{"n_layer": 15, "d_model": 128, "n_head": 2, "n_kv_head": 2, "head_dim": 64, "d_mlp": 640, "vocab_size": 1024, "activation": "swiglu", "norm": "rmsnorm", "norm_place": "pre", "norm_eps": 1e-05, "positions": "rope", "rope_base": 10000.0, "rope_fraction": 1.0, "qk_norm": true, "attn_scale": 0.142, "bias": "none", "tie_embeddings": false, "parallel_block": false, "init": "trunc", "init_std_qkv": 0.0797, "init_std_o": 0.0, "init_std_up": 0.0797, "init_std_down": 0.0, "optimizer": "soap_variant", "lr": 0.00677, "beta1": 0.95, "beta2": 0.95, "weight_decay": 0.023, "lr_head": 0.00763, "warmup_steps": 81, "schedule": "wsd", "decay_fraction": 1.0, "decay_shape": "linear", "final_lr_fraction": 0.0, "batch_tokens": 32768, "seq_len": 768, "doc_mask": true, "train_tokens": 200800000, "steps": 6128, "dataset": "wikipedia_en"}
Each number is 50 + 10 x the weight over its row's rms, rounded and kept within 0 to 99. Layers, rows and columns count from 0. The size before them is the row's rms in percent of the matrix's.

# layer 3 MLP gate, 640x128, rms 0.243, rows 0-108, columns 64-127
094:43 44 49 60 45 50 51 68 46 54 47 49 36 54 47 49 41 55 56 51 58 53 22 49 42 57 48 48 45 62 78 42 69 60 38 52 50 39 51 65 58 59 50 44 58 54 40 47 61 51 40 52 48 40 42 68 55 41 49 72 71 35 52 53
098:51 42 60 60 66 50 48 57 68 53 46 40 42 56 74 48 48 63 53 35 46 54 44 50 53 54 45 67 45 44 52 36 49 38 50 47 34 52 50 34 57 39 60 42 43 49 44 55 51 56 44 57 60 57 65 40 73 45 57 59 43 36 64 51
120:42 53 50 38 45 47 26 56 56 49 32 77 33 49 45 53 33 50 57 32 42 43 35 44 44 56 54 45 49 39 50 54 53 48 49 63 44 37 51 51 53 63 58 62 30 51 57 46 43 41 50 24 57 52 32 49 45 73 57 46 53 52 60 45
112:44 67 48 64 43 31 20 63 53 37 45 47 37 27 51 46 38 52 64 36 49 60 47 55 34 36 33 40 50 55 47 38 66 37 51 52 40 41 49 46 49 44 57 51 47 66 35 28 50 36 36 48 58 47 41 75 52 38 57 48 57 46 53 62
106:46 50 39 55 36 48 35 38 44 39 42 56 38 36 43 59 37 29 62 37 36 60 47 54 42 50 29 56 47 58 48 30 54 37 47 50 48 63 53 55 47 52 53 63 40 52 40 39 52 30 36 52 58 46 57 59 42 37 53 43 63 38 59 48
080:55 49 55 58 39 47 66 57 47 56 65 47 46 33 67 57 42 47 60 48 58 50 56 60 40 44 51 58 41 48 40 42 62 63 42 36 69 43 57 27 40 50 52 44 60 47 59 45 53 55 57 54 38 43 45 34 37 15 46 42 38 44 69 43
092:61 39 68 50 42 67 57 32 46 51 51 44 63 48 52 58 65 43 53 50 59 42 56 37 51 51 39 42 62 57 47 67 24 55 50 48 42 39 49 50 48 45 52 68 41 59 27 51 55 67 60 49 32 51 64 46 52 49 42 58 42 46 50 53
092:33 52 47 41 56 50 50 61 38 53 41 55 66 39 48 44 42 61 47 48 40 39 51 50 47 56 41 55 56 48 61 62 67 73 49 54 59 64 25 45 66 52 47 44 67 62 37 39 50 42 62 60 54 32 27 54 52 40 49 54 46 31 57 37
111:54 57 52 43 54 47 40 46 43 41 47 35 62 62 46 32 49 44 49 70 38 22 51 56 53 47 39 36 51 45 33 52 38 56 51 71 46 26 51 65 47 44 63 41 54 52 58 52 42 65 46 60 44 67 65 57 43 54 54 47 41 61 49 55
104:51 34 45 71 43 52 41 48 32 51 44 55 39 42 37 48 51 38 44 53 59 60 28 43 56 56 46 60 50 43 60 44 76 33 45 54 56 42 56 38 73 60 60 56 61 59 60 35 60 43 64 43 63 53 47 36 59 48 47 51 72 45 64 47
100:35 58 51 27 49 46 53 62 52 22 41 45 61 42 64 43 48 58 54 49 50 48 42 38 65 64 58 63 44 49 58 53 65 48 55 40 59 55 64 46 52 43 48 59 41 30 44 57 29 28 47 56 56 45 41 49 52 64 44 42 51 42 47 37
106:55 55 35 38 45 46 57 37 39 55 34 52 26 61 45 37 52 49 50 42 70 51 42 43 49 62 46 37 41 41 68 32 46 45 52 77 68 44 59 60 62 49 54 47 71 46 48 56 47 55 37 43 44 52 48 57 49 53 44 41 54 57 55 50
125:29 45 68 55 65 49 40 43 61 44 58 49 58 68 42 53 55 37 53 41 50 49 54 52 45 47 55 36 53 49 65 40 50 42 60 63 37 60 41 47 51 48 48 40 60 53 68 46 53 47 56 65 49 40 45 52 49 44 40 53 35 31 33 33
102:48 61 57 55 53 60 23 38 77 54 43 54 50 48 33 32 54 50 42 32 31 46 47 51 51 55 38 50 72 36 49 46 47 44 53 27 69 41 48 62 49 55 56 64 46 52 40 38 57 55 62 61 43 55 57 38 59 36 53 63 51 51 33 52
118:26 43 49 61 54 50 46 42 57 45 55 40 56 42 55 39 61 51 62 54 63 44 70 60 59 48 47 47 53 74 61 58 51 50 52 47 57 45 32 52 57 50 78 48 50 54 34 67 49 48 44 46 55 37 40 48 43 33 55 62 50 35 50 41
077:36 38 39 49 47 58 54 44 49 52 41 39 65 44 65 38 57 55 53 60 32 69 53 56 55 52 58 50 44 49 49 44 43 56 49 51 69 38 50 55 43 55 64 42 44 54 42 57 51 44 62 51 62 31 40 43 47 63 66 36 46 50 58 52
106:58 51 55 42 46 50 42 49 61 60 48 47 47 67 44 43 42 38 34 11 48 60 48 46 47 46 47 56 46 47 59 33 55 38 61 44 49 65 39 45 66 51 55 53 24 39 60 41 56 49 65 53 61 54 45 41 39 44 55 48 45 48 52 47
091:54 39 41 50 57 64 56 36 47 52 59 47 49 45 44 59 57 50 43 60 47 73 55 49 32 56 43 50 45 48 37 42 53 47 43 38 51 62 51 25 52 37 55 55 36 47 42 53 35 54 54 55 24 33 43 39 64 36 46 52 39 59 40 51
088:38 38 49 65 53 53 51 51 50 69 41 48 58 35 38 60 58 62 59 49 47 43 58 57 56 32 52 51 69 39 62 42 43 48 51 56 36 51 45 47 38 52 54 46 37 60 55 51 40 38 50 49 55 51 50 65 46 48 66 42 55 49 52 39
108:47 44 60 40 35 39 28 56 55 58 40 65 46 59 54 53 46 54 50 29 58 57 44 34 47 43 43 42 53 38 33 42 43 47 43 44 65 43 35 51 22 57 43 49 48 48 53 60 52 45 62 59 52 54 51 36 54 41 65 45 40 57 50 39
077:47 41 32 43 71 70 48 51 42 49 61 53 62 59 39 64 49 62 45 45 59 52 60 39 51 44 49 57 43 53 51 41 57 61 35 30 65 53 59 40 45 48 60 39 40 51 51 39 69 49 51 63 56 55 43 34 48 23 33 63 53 47 47 40
112:61 44 63 54 61 34 44 58 42 41 52 67 44 37 35 46 37 66 52 55 48 55 60 64 46 48 39 60 49 53 44 49 62 51 40 49 57 58 53 43 42 52 54 49 55 45 61 51 63 60 35 58 54 45 73 33 51 45 25 49 38 56 60 29
105:44 44 52 46 58 40 37 44 50 44 51 39 40 66 61 37 43 62 41 43 48 60 33 43 58 39 54 53 61 53 59 42 47 52 59 58 43 52 43 57 39 50 47 40 55 49 60 67 61 51 27 69 48 43 49 56 56 68 69 54 52 52 40 60
105:53 48 50 48 46 54 43 42 69 58 44 61 52 38 33 52 43 56 47 60 46 51 57 54 41 34 47 55 42 53 44 48 52 56 44 34 47 60 52 46 57 31 45 47 27 57 56 41 38 43 61 66 31 44 30 59 50 46 54 44 42 58 39 46
097:60 46 62 51 39 49 28 40 72 52 55 40 56 46 43 51 61 38 64 55 51 37 52 49 34 42 53 37 70 60 46 42 54 49 47 46 53 49 49 40 65 39 50 50 80 55 49 62 33 45 45 53 31 39 61 42 51 35 48 43 47 55 46 34
100:64 35 50 65 49 51 47 50 41 60 41 56 47 48 33 36 64 61 65 34 55 36 42 41 30 73 24 32 61 46 56 53 49 41 69 58 42 31 44 51 60 44 52 48 78 45 60 54 65 52 43 48 43 45 47 65 34 48 41 59 43 43 55 55
096:37 49 37 53 50 75 49 50 40 57 65 40 44 60 46 58 48 69 43 30 57 63 51 48 27 62 50 57 52 53 38 54 33 52 60 46 47 49 31 47 50 50 41 46 63 63 52 59 42 34 41 40 49 58 60 49 39 41 40 55 47 67 50 53
101:58 44 28 68 60 69 40 42 43 39 50 54 73 54 46 55 53 41 51 68 31 60 63 60 33 46 32 55 61 50 65 47 55 47 57 66 41 57 60 46 45 47 36 50 56 39 57 39 51 54 50 47 51 52 54 45 48 48 54 66 37 68 42 59
095:52 55 52 45 53 52 45 46 41 55 41 51 41 55 55 53 56 67 44 47 24 43 65 65 41 48 49 48 59 56 40 44 28 56 51 51 41 38 28 76 47 65 67 47 47 51 42 57 58 40 57 63 68 44 54 56 40 42 51 33 50 67 45 51
098:58 40 53 57 30 43 36 53 41 82 45 53 49 45 68 48 60 48 61 49 43 51 51 41 63 53 53 42 48 49 57 61 67 48 52 44 28 46 41 59 51 43 58 52 43 46 33 36 48 47 67 62 43 52 25 50 67 40 57 56 53 42 57 52
096:42 55 42 57 53 46 48 47 52 58 49 72 50 55 50 50 57 80 39 35 56 64 65 38 56 46 41 39 41 41 37 34 59 43 49 48 52 45 59 69 62 63 62 42 44 45 48 50 73 57 52 54 49 45 54 36 44 52 46 53 43 46 37 32
083:39 42 45 43 40 41 47 66 50 47 48 54 46 24 54 47 36 36 63 74 58 43 65 59 53 41 41 42 35 32 67 49 60 44 40 61 44 57 50 25 65 67 34 67 48 50 52 41 36 48 51 51 56 41 50 53 53 42 45 53 68 63 63 55
100:55 42 44 47 52 64 64 56 46 72 45 44 46 57 52 56 48 53 55 55 53 40 53 56 49 48 37 39 57 43 67 65 73 56 45 35 51 47 44 48 56 40 69 60 39 75 55 40 52 44 44 42 58 43 38 41 36 68 41 60 62 39 49 44
111:53 51 58 58 42 51 51 47 74 58 46 47 51 33 53 43 50 33 64 42 56 57 45 50 49 55 42 41 56 44 56 45 59 57 59 37 55 49 54 55 59 55 51 60 75 49 32 63 70 54 77 54 39 34 35 58 60 51 63 58 53 32 53 53
105:72 32 53 52 58 59 58 45 49 48 32 67 45 41 38 64 70 44 38 55 60 46 73 50 48 46 32 48 40 49 39 45 48 43 56 48 38 51 47 59 52 42 67 63 54 57 34 43 44 50 37 44 60 63 46 48 56 43 66 79 57 48 58 47
101:54 58 56 43 49 23 32 47 43 46 34 60 37 65 59 54 62 40 45 56 55 31 60 43 43 55 39 33 55 67 59 53 58 52 58 65 39 44 36 60 50 34 55 52 59 55 55 66 63 50 51 43 73 46 53 42 60 68 55 59 59 35 38 51
106:43 45 34 43 69 39 63 42 40 51 66 49 54 40 53 38 51 76 37 47 57 70 49 39 43 57 47 35 41 60 65 56 54 36 44 49 59 56 49 51 52 42 42 53 68 45 48 43 58 45 53 74 49 50 60 39 44 48 62 53 63 64 43 45
110:43 34 29 57 34 31 59 62 44 39 46 55 45 53 62 46 53 62 44 53 47 51 62 51 54 67 36 49 51 63 34 23 50 59 49 43 49 46 53 45 64 44 52 52 39 65 45 54 32 45 52 55 34 51 58 45 49 37 37 46 68 49 49 50
098:44 39 50 54 47 44 46 39 46 72 50 58 44 42 32 50 47 59 46 49 38 50 42 53 50 57 47 36 54 44 47 38 52 51 69 39 44 52 53 58 55 69 60 75 57 46 39 43 59 44 51 59 57 61 52 41 45 50 46 47 45 48 71 51
105:47 42 62 53 69 47 48 61 50 57 47 50 66 59 54 63 82 53 54 59 48 39 50 40 55 59 43 39 57 63 41 49 57 52 29 34 53 41 35 58 45 49 65 38 57 56 48 74 57 43 59 51 54 55 42 36 43 55 52 60 48 59 69 56
103:32 62 52 32 52 57 69 53 50 51 56 46 72 43 56 55 62 48 39 68 47 48 73 55 42 56 50 41 49 64 67 53 38 59 51 45 41 51 56 51 51 47 41 57 48 72 55 42 29 49 59 34 61 50 49 35 43 43 62 34 57 58 41 35
109:57 51 57 42 56 51 46 47 46 52 25 74 36 61 41 40 49 53 37 59 55 35 52 36 61 45 65 60 66 59 48 51 66 52 60 75 52 43 39 72 52 54 50 54 59 52 53 52 65 47 41 51 39 52 48 43 64 41 45 59 61 48 50 60
102:47 42 42 49 56 64 39 60 50 56 27 44 47 46 75 69 40 52 45 48 57 57 51 68 49 42 49 34 60 61 53 56 51 41 42 61 32 36 48 55 60 50 58 33 69 61 35 62 39 48 42 67 37 53 39 39 47 36 51 35 43 66 53 64
106:61 53 57 51 55 45 51 45 42 39 32 46 58 59 53 35 41 55 49 72 55 43 48 60 52 44 67 56 55 57 55 63 55 49 42 61 54 41 51 61 53 62 51 47 53 46 37 42 37 44 54 61 51 38 58 46 66 54 38 55 53 37 54 66
089:48 54 43 46 70 52 18 39 50 44 52 61 58 62 55 51 47 45 41 52 59 37 50 36 48 34 54 50 38 43 56 55 51 59 51 54 69 42 45 57 21 53 40 38 48 53 54 58 64 57 40 66 31 67 53 47 57 25 41 52 50 59 46 57
089:62 39 56 59 39 46 57 47 52 50 65 47 58 54 44 66 63 60 53 36 57 63 59 39 42 59 57 24 42 61 39 42 52 58 39 50 44 47 47 51 60 53 54 58 40 36 62 52 45 42 54 60 45 41 60 51 41 46 52 41 49 53 42 63
093:43 48 37 73 53 65 40 55 65 68 50 42 35 39 57 51 79 43 50 52 44 42 50 51 41 58 32 45 47 66 48 42 39 45 57 51 32 58 46 55 50 37 56 52 34 44 28 71 57 50 46 52 46 50 50 54 55 54 39 70 58 60 45 68
100:70 33 59 36 54 47 53 57 29 47 44 50 53 61 54 45 53 57 47 39 53 58 42 51 32 53 57 49 47 56 51 42 32 53 58 47 55 59 40 64 61 27 40 48 64 56 55 37 44 57 36 29 41 43 66 45 64 61 66 60 46 55 51 38
091:47 60 54 48 42 34 46 56 45 58 57 45 47 64 50 42 42 53 53 53 40 41 66 59 50 41 38 55 48 49 49 26 52 45 79 34 39 49 57 42 44 50 19 43 58 49 56 45 43 52 59 55 52 56 61 52 46 50 64 39 45 62 37 48
103:57 45 47 51 59 58 39 26 41 41 35 59 43 50 46 40 45 50 48 51 51 56 61 49 56 38 64 65 58 31 49 49 39 58 46 75 43 52 47 35 54 44 40 65 44 39 53 47 22 41 50 51 55 55 51 45 58 56 49 64 60 62 49 55
081:65 28 18 43 47 57 55 48 51 44 64 40 59 56 59 44 50 58 61 41 49 34 47 50 48 52 63 30 58 53 65 37 52 48 53 62 28 44 51 48 57 52 49 24 56 51 40 53 57 58 49 51 38 57 41 52 38 52 57 51 43 54 66 61
112:57 68 47 55 51 60 54 38 45 46 50 43 56 56 36 47 57 40 31 52 66 67 69 49 39 39 44 55 39 54 46 48 38 42 53 48 48 42 39 43 38 59 60 42 43 77 48 51 59 52 50 51 58 43 44 49 59 29 47 53 54 48 33 63
081:35 56 52 53 47 56 38 29 55 55 58 61 60 54 43 41 66 32 65 61 58 48 60 49 48 38 43 37 64 53 34 54 35 47 60 55 34 56 52 39 46 46 40 44 40 41 58 47 58 60 69 40 47 22 51 53 45 51 33 49 46 31 45 40
123:46 45 63 35 53 55 42 52 47 48 27 47 51 53 55 32 58 58 48 49 50 34 65 63 74 48 40 57 44 36 41 49 57 58 42 56 52 42 63 63 45 56 66 51 57 60 45 41 43 35 42 62 61 52 46 49 56 63 49 40 48 52 40 56
096:53 54 56 49 51 31 65 51 58 39 50 51 32 66 45 38 40 48 48 56 46 53 56 58 58 57 48 70 51 54 50 44 42 58 64 43 53 59 53 31 36 33 51 57 36 57 37 65 45 38 33 61 64 48 59 52 64 48 49 52 50 64 59 57
104:36 49 53 60 56 43 41 44 64 53 54 47 51 57 49 35 69 36 54 43 52 45 38 52 48 36 50 36 54 70 71 51 47 52 39 58 42 35 34 71 64 45 57 55 55 49 43 64 33 61 59 38 52 42 43 52 46 55 50 56 50 54 56 75
090:45 53 45 50 31 62 44 61 59 56 39 43 48 30 54 48 48 58 55 42 54 58 40 53 40 59 68 49 61 58 33 52 48 60 58 57 47 69 77 43 46 50 43 57 61 51 61 49 46 50 64 50 42 30 50 34 57 48 51 58 50 35 37 51
077:54 63 57 58 52 50 39 58 63 58 43 43 40 54 49 44 52 69 49 43 39 58 47 43 54 50 53 69 61 38 55 40 48 26 33 45 43 32 60 69 47 48 41 66 61 49 41 60 38 54 45 37 32 32 43 57 49 49 47 44 50 51 54 49
100:42 77 45 54 55 54 21 38 69 42 44 61 36 70 52 47 56 36 54 62 48 39 67 51 37 44 52 45 40 65 48 46 49 49 45 47 33 55 56 44 56 57 63 55 48 53 63 53 57 38 61 38 42 45 37 52 50 41 28 50 50 56 49 47
099:49 31 39 42 52 55 46 49 50 54 48 47 38 45 38 49 48 61 65 38 61 52 30 58 30 70 55 60 68 56 52 44 55 56 59 50 63 24 39 69 52 52 50 54 62 53 59 52 42 46 53 19 45 34 43 32 47 50 49 46 44 48 44 42
085:37 44 59 54 74 54 46 51 73 41 49 36 71 52 65 55 44 62 47 44 58 43 47 45 49 43 54 46 65 60 58 53 40 53 62 48 51 45 46 53 41 50 53 52 46 61 45 50 67 43 32 56 56 70 47 54 58 51 44 66 42 49 52 41
123:52 37 48 47 47 53 28 54 43 47 68 49 54 61 46 43 46 59 57 25 58 79 33 70 54 45 37 70 41 35 36 30 54 41 44 39 55 50 62 48 49 37 56 54 49 41 50 63 56 40 47 61 46 46 34 46 59 57 52 49 51 54 42 25
097:55 26 55 29 54 38 39 57 33 53 48 43 47 45 49 61 55 35 54 59 65 30 67 54 58 59 44 37 52 56 56 49 62 62 65 42 25 50 51 45 52 37 39 54 40 36 51 51 39 58 40 61 61 63 56 58 40 57 41 38 37 42 61 55
101:50 32 46 51 54 42 61 55 36 80 39 53 60 46 76 47 44 56 51 50 53 68 55 50 57 63 62 36 52 76 49 50 42 42 39 50 29 43 54 61 54 39 67 38 38 42 33 53 44 36 61 65 57 53 60 48 68 42 64 38 55 63 49 50
092:33 40 63 32 47 49 39 47 44 44 43 53 38 59 29 42 40 44 60 36 50 70 57 43 43 53 46 59 64 43 41 37 45 53 58 39 36 57 51 54 58 51 54 54 50 49 50 42 54 39 46 62 57 27 50 44 38 32 48 59 58 36 63 61
114:55 74 54 49 52 38 57 51 47 56 60 37 46 67 40 35 49 50 45 56 52 53 52 61 45 66 48 39 69 60 58 43 50 45 53 48 46 64 37 63 54 53 70 50 43 27 55 54 56 48 57 58 75 34 45 53 56 57 37 52 42 50 68 40
100:59 46 50 56 43 61 37 45 65 40 38 49 46 50 44 50 49 48 60 48 37 40 37 53 43 47 57 43 58 42 68 43 50 40 49 60 55 46 51 51 43 36 43 30 66 46 60 30 57 69 50 71 46 56 39 53 45 37 44 61 51 45 39 48
111:42 49 29 56 57 55 52 49 61 50 49 49 45 41 47 33 39 56 44 49 30 57 45 57 58 66 49 54 43 66 46 40 58 49 34 58 60 55 36 36 50 56 57 47 40 40 41 47 50 66 56 60 31 36 47 40 57 38 45 38 40 47 59 57
105:55 37 56 56 54 27 53 54 40 66 45 49 65 52 66 57 57 68 49 33 38 55 68 58 41 47 59 60 35 47 32 40 46 67 67 46 56 64 40 45 50 40 65 58 37 59 40 35 54 60 46 58 55 42 51 53 49 33 61 55 55 64 48 44
109:35 65 62 53 45 41 53 60 63 49 44 53 65 46 48 49 51 34 41 39 52 66 49 58 48 48 48 54 31 56 45 31 42 57 55 45 46 38 44 41 49 50 43 75 50 49 47 43 51 47 40 60 54 42 32 49 58 51 36 51 51 54 60 53
098:62 43 46 54 34 51 46 43 52 50 34 51 46 63 69 64 32 57 53 64 53 44 61 45 69 33 37 42 35 41 57 53 60 52 30 41 61 40 44 50 49 44 46 37 54 53 30 55 45 47 47 60 46 65 59 43 25 47 50 68 52 48 52 43
136:44 45 67 48 63 55 49 49 55 69 62 64 68 51 32 46 64 32 52 42 66 38 59 43 50 37 44 49 42 44 45 49 59 40 48 44 40 42 35 40 42 44 54 60 51 41 45 47 48 40 71 59 35 37 70 38 47 46 52 60 42 59 50 40
100:68 32 56 45 36 55 49 47 44 45 47 59 55 33 38 26 59 52 59 47 49 56 48 52 35 44 47 51 62 44 40 43 46 51 49 45 70 57 49 42 47 55 65 57 69 69 43 51 58 47 52 48 64 38 61 64 37 52 69 23 67 46 52 45
099:53 33 46 50 68 44 44 42 37 66 39 60 39 35 44 48 44 54 58 60 59 38 58 67 37 54 51 51 49 47 51 57 46 61 47 69 38 45 44 57 44 77 56 42 54 51 49 49 63 25 48 47 72 52 39 42 62 44 31 45 54 58 71 47
107:52 43 55 43 48 60 54 56 49 33 77 58 36 45 43 45 61 54 38 36 45 51 63 60 35 49 49 47 68 51 42 38 50 43 48 38 52 44 46 61 44 46 58 47 41 59 48 58 58 42 50 55 41 34 46 42 49 49 47 41 51 49 44 53
081:45 65 48 53 36 52 35 64 64 51 32 65 49 37 58 43 46 34 43 46 25 54 64 71 46 41 40 55 58 53 34 40 33 49 56 39 51 42 69 61 48 40 43 39 66 60 40 52 54 53 46 58 44 62 51 58 51 35 58 40 51 63 52 59
104:54 46 54 49 60 56 44 47 52 59 49 46 51 57 50 42 32 82 29 50 50 51 49 61 47 72 48 47 51 50 41 67 40 46 56 53 61 37 48 57 38 49 45 56 48 42 54 24 52 41 52 59 50 63 30 69 66 66 55 51 51 55 71 74
100:51 39 59 54 48 52 34 52 37 50 39 55 50 45 48 45 51 61 61 58 31 51 51 34 47 46 44 64 66 55 41 58 61 58 52 58 55 46 58 49 44 46 55 63 44 41 41 57 60 47 48 36 35 60 56 28 53 34 60 54 42 41 40 75
089:56 47 38 62 62 63 32 36 52 49 58 55 39 46 46 36 58 60 45 33 53 57 39 46 35 60 39 60 58 54 53 55 57 47 63 44 55 53 53 47 51 59 51 50 73 52 47 59 64 62 37 48 50 46 60 57 68 55 43 74 48 38 49 65
104:34 55 59 49 50 71 62 44 57 66 53 56 55 43 40 58 63 56 33 56 64 38 56 50 62 38 37 55 44 59 45 52 49 46 38 55 53 35 45 48 46 35 54 47 41 70 56 44 48 51 52 54 56 56 34 39 60 37 50 57 46 55 35 45
083:62 43 59 40 59 57 27 34 59 48 42 49 37 62 62 45 49 54 28 57 58 58 68 66 68 62 51 46 50 44 53 57 53 67 52 44 48 57 54 48 45 36 62 53 46 38 41 51 52 55 48 61 46 63 55 42 51 33 81 41 42 51 41 65
084:54 50 66 48 64 49 45 53 56 65 41 49 55 35 31 47 51 50 47 52 42 53 55 43 72 58 67 36 51 49 53 57 37 62 59 44 41 56 55 44 53 53 32 50 42 62 52 54 49 41 76 63 53 48 48 63 63 51 64 64 52 57 53 71
121:58 55 61 52 54 43 59 42 66 66 42 48 47 51 56 65 56 73 35 41 54 33 55 59 52 27 48 46 68 63 47 46 37 61 53 61 53 48 48 55 42 41 45 48 54 54 52 53 45 55 16 53 42 46 63 29 59 46 60 51 56 53 40 49
101:43 41 37 47 57 53 44 37 41 51 54 71 47 51 58 70 50 60 37 49 37 42 81 55 61 41 42 54 44 55 48 62 37 47 57 59 50 64 41 58 41 53 47 54 64 38 76 51 52 58 74 55 32 45 63 51 52 36 58 55 63 62 42 77
115:67 33 42 48 60 51 62 62 44 48 24 59 67 49 60 60 60 46 23 58 46 34 52 48 73 53 52 50 23 47 47 54 46 40 46 53 48 65 58 33 55 44 57 58 34 56 50 41 57 50 60 62 36 29 42 54 46 36 51 71 45 47 45 54
076:40 40 55 33 60 56 50 48 28 42 54 43 33 34 61 53 61 62 48 54 72 53 61 60 55 61 67 53 48 64 42 58 38 59 46 42 46 47 50 63 71 68 51 53 47 46 54 53 45 55 40 52 42 61 40 58 57 42 46 37 52 52 39 68
123:47 59 41 62 49 41 44 52 50 54 57 41 44 34 37 76 45 46 49 59 55 40 44 44 36 43 44 37 50 41 68 35 52 49 45 42 58 34 51 50 38 52 42 38 77 52 35 60 70 41 60 44 64 50 33 48 43 57 60 33 63 34 45 41
097:64 40 38 47 43 60 41 31 42 31 53 44 54 50 50 45 49 45 49 39 43 46 70 37 56 62 31 37 43 62 48 48 58 46 60 39 47 54 48 51 37 53 56 57 58 57 49 56 52 49 56 65 52 41 38 49 40 48 58 50 72 49 31 62
095:50 43 52 47 40 45 64 48 70 52 45 41 51 56 59 55 49 57 64 52 48 55 43 42 35 56 49 61 67 54 35 64 63 47 60 66 44 54 49 62 48 50 67 45 55 52 48 51 50 37 48 70 63 36 45 53 37 46 49 45 51 42 56 37
080:51 38 34 34 73 59 42 60 57 48 44 51 35 42 54 49 55 71 64 60 56 49 69 42 68 37 62 47 48 55 71 42 60 64 46 38 32 28 48 55 37 61 54 53 43 74 33 52 53 51 52 60 63 47 49 47 50 43 33 45 48 38 60 59
092:25 55 44 56 55 61 49 45 36 52 50 57 49 37 40 48 51 59 64 51 62 49 42 33 41 41 61 68 34 52 33 43 36 69 46 57 54 45 38 51 63 60 53 61 47 54 48 38 51 38 41 35 13 41 41 59 38 45 58 49 53 56 44 27
108:53 64 40 70 52 37 58 46 54 41 41 60 40 58 48 67 58 48 53 56 24 49 57 50 69 37 39 50 54 48 47 48 46 34 52 48 41 55 40 41 36 30 50 57 78 55 48 57 55 47 42 59 54 65 57 70 41 41 50 49 47 55 49 50
100:68 40 41 38 45 39 67 63 35 50 63 41 54 61 39 54 38 55 37 43 56 53 58 35 52 31 40 42 40 49 56 47 51 29 52 50 51 62 52 37 46 47 47 32 42 52 45 67 47 45 66 47 50 53 50 42 33 44 63 49 69 37 57 47
106:54 61 48 78 58 42 50 37 49 55 60 54 55 43 53 45 52 46 55 47 61 59 49 49 39 45 42 53 67 55 42 54 40 44 52 42 44 27 54 63 44 59 66 41 65 58 34 64 77 51 60 43 51 48 67 67 54 41 39 62 42 58 62 51
091:41 39 54 51 69 75 47 29 30 50 54 57 58 54 42 50 60 60 38 63 87 58 49 41 44 70 39 60 59 55 49 47 43 48 51 35 61 53 56 57 68 52 51 61 49 57 50 48 46 54 50 39 61 42 54 39 61 42 46 43 53 36 41 68
099:52 29 62 57 47 72 47 66 53 77 53 46 53 54 37 33 61 59 64 31 53 63 36 56 43 48 21 30 49 39 38 43 57 61 70 51 58 70 45 52 49 56 54 56 41 50 46 43 48 46 44 46 59 68 51 51 46 30 32 72 70 56 53 64
099:38 59 61 39 57 54 35 47 26 44 57 76 58 47 38 33 62 52 61 45 46 45 55 40 53 53 34 38 40 45 72 57 52 56 52 58 43 31 59 48 49 40 42 55 56 39 37 48 52 39 56 50 47 39 44 43 48 43 46 34 47 53 58 41
100:37 47 37 51 49 44 55 38 58 52 50 28 52 49 54 65 53 57 54 21 42 55 41 46 46 47 39 50 58 59 35 33 51 32 58 48 71 66 40 34 57 55 39 59 49 56 48 40 52 27 48 55 44 39 51 50 46 39 50 43 44 32 46 44
097:30 47 56 46 58 57 65 40 55 61 33 49 62 43 51 57 50 64 42 53 31 47 61 41 35 42 54 35 61 57 41 55 36 62 44 54 60 24 55 53 55 63 50 43 36 69 58 62 45 50 66 57 58 59 69 54 60 35 58 43 62 51 58 32
103:41 48 62 51 56 71 54 48 67 53 42 44 42 38 65 58 71 52 41 41 49 57 61 58 61 47 43 63 41 59 43 42 48 71 50 52 54 37 49 58 50 63 65 43 46 52 59 34 40 37 56 48 58 32 43 56 47 50 36 54 37 62 52 50
090:48 48 59 47 43 57 49 55 69 52 50 36 37 34 46 54 47 60 42 59 49 41 56 52 21 39 48 56 38 42 59 49 51 55 46 62 53 34 47 68 61 60 42 55 36 54 47 55 54 53 38 61 57 57 68 53 53 41 39 53 48 53 65 59
090:70 48 66 56 47 51 39 54 60 43 46 52 41 51 62 39 45 66 38 52 71 50 34 45 57 63 44 38 71 61 47 48 27 36 41 50 53 58 46 58 41 41 45 48 40 33 48 57 52 52 25 53 57 51 74 45 73 51 51 72 57 47 48 51
101:36 43 60 48 59 50 23 62 38 36 37 41 23 58 56 33 60 42 47 43 56 56 42 68 50 69 47 44 54 62 45 47 29 32 37 57 35 57 50 64 50 46 60 61 51 59 45 52 53 56 50 44 54 45 45 60 68 52 30 69 54 65 44 60
100:59 36 49 54 53 50 41 44 60 38 27 49 40 43 47 53 52 55 49 30 54 41 58 67 32 48 47 62 59 53 67 50 49 55 60 57 44 58 63 67 53 53 56 44 48 61 56 55 66 46 41 38 47 42 41 24 36 61 51 68 54 46 58 59
085:60 46 41 37 41 29 47 67 66 44 51 38 53 42 37 55 38 56 60 48 57 35 56 41 46 41 43 59 57 54 44 60 43 69 45 58 28 49 58 53 51 54 39 49 68 54 61 44 48 47 65 56 37 38 38 45 55 33 46 32 71 31 53 61
105:30 57 45 50 54 60 45 57 64 47 49 64 34 58 46 51 45 52 60 50 54 42 49 50 51 54 57 46 54 53 62 34 34 56 64 57 38 51 50 80 51 54 40 48 59 46 48 41 43 61 46 56 52 55 42 65 55 72 57 59 46 57 56 66
068:53 63 54 62 60 52 43 52 60 57 63 54 47 47 41 34 56 56 52 34 52 53 54 51 37 49 38 66 40 62 53 49 40 29 49 48 56 54 32 48 44 46 54 43 44 46 47 58 64 37 67 41 54 55 56 49 52 39 16 57 42 60 47 47
098:41 64 55 52 52 54 51 48 64 64 42 40 58 43 26 49 41 69 54 43 46 61 36 32 44 48 46 46 47 45 46 46 46 51 59 59 45 40 57 55 61 48 45 41 60 44 46 53 39 41 51 40 67 54 44 58 66 36 64 62 42 58 40 39
104:42 56 51 43 21 40 47 62 66 49 33 46 47 46 59 53 41 42 59 65 45 52 57 59 39 68 45 15 44 59 48 55 44 59 53 54 55 48 52 49 56 40 43 50 43 55 52 79 49 47 54 64 66 51 35 61 57 48 45 48 69 59 64 38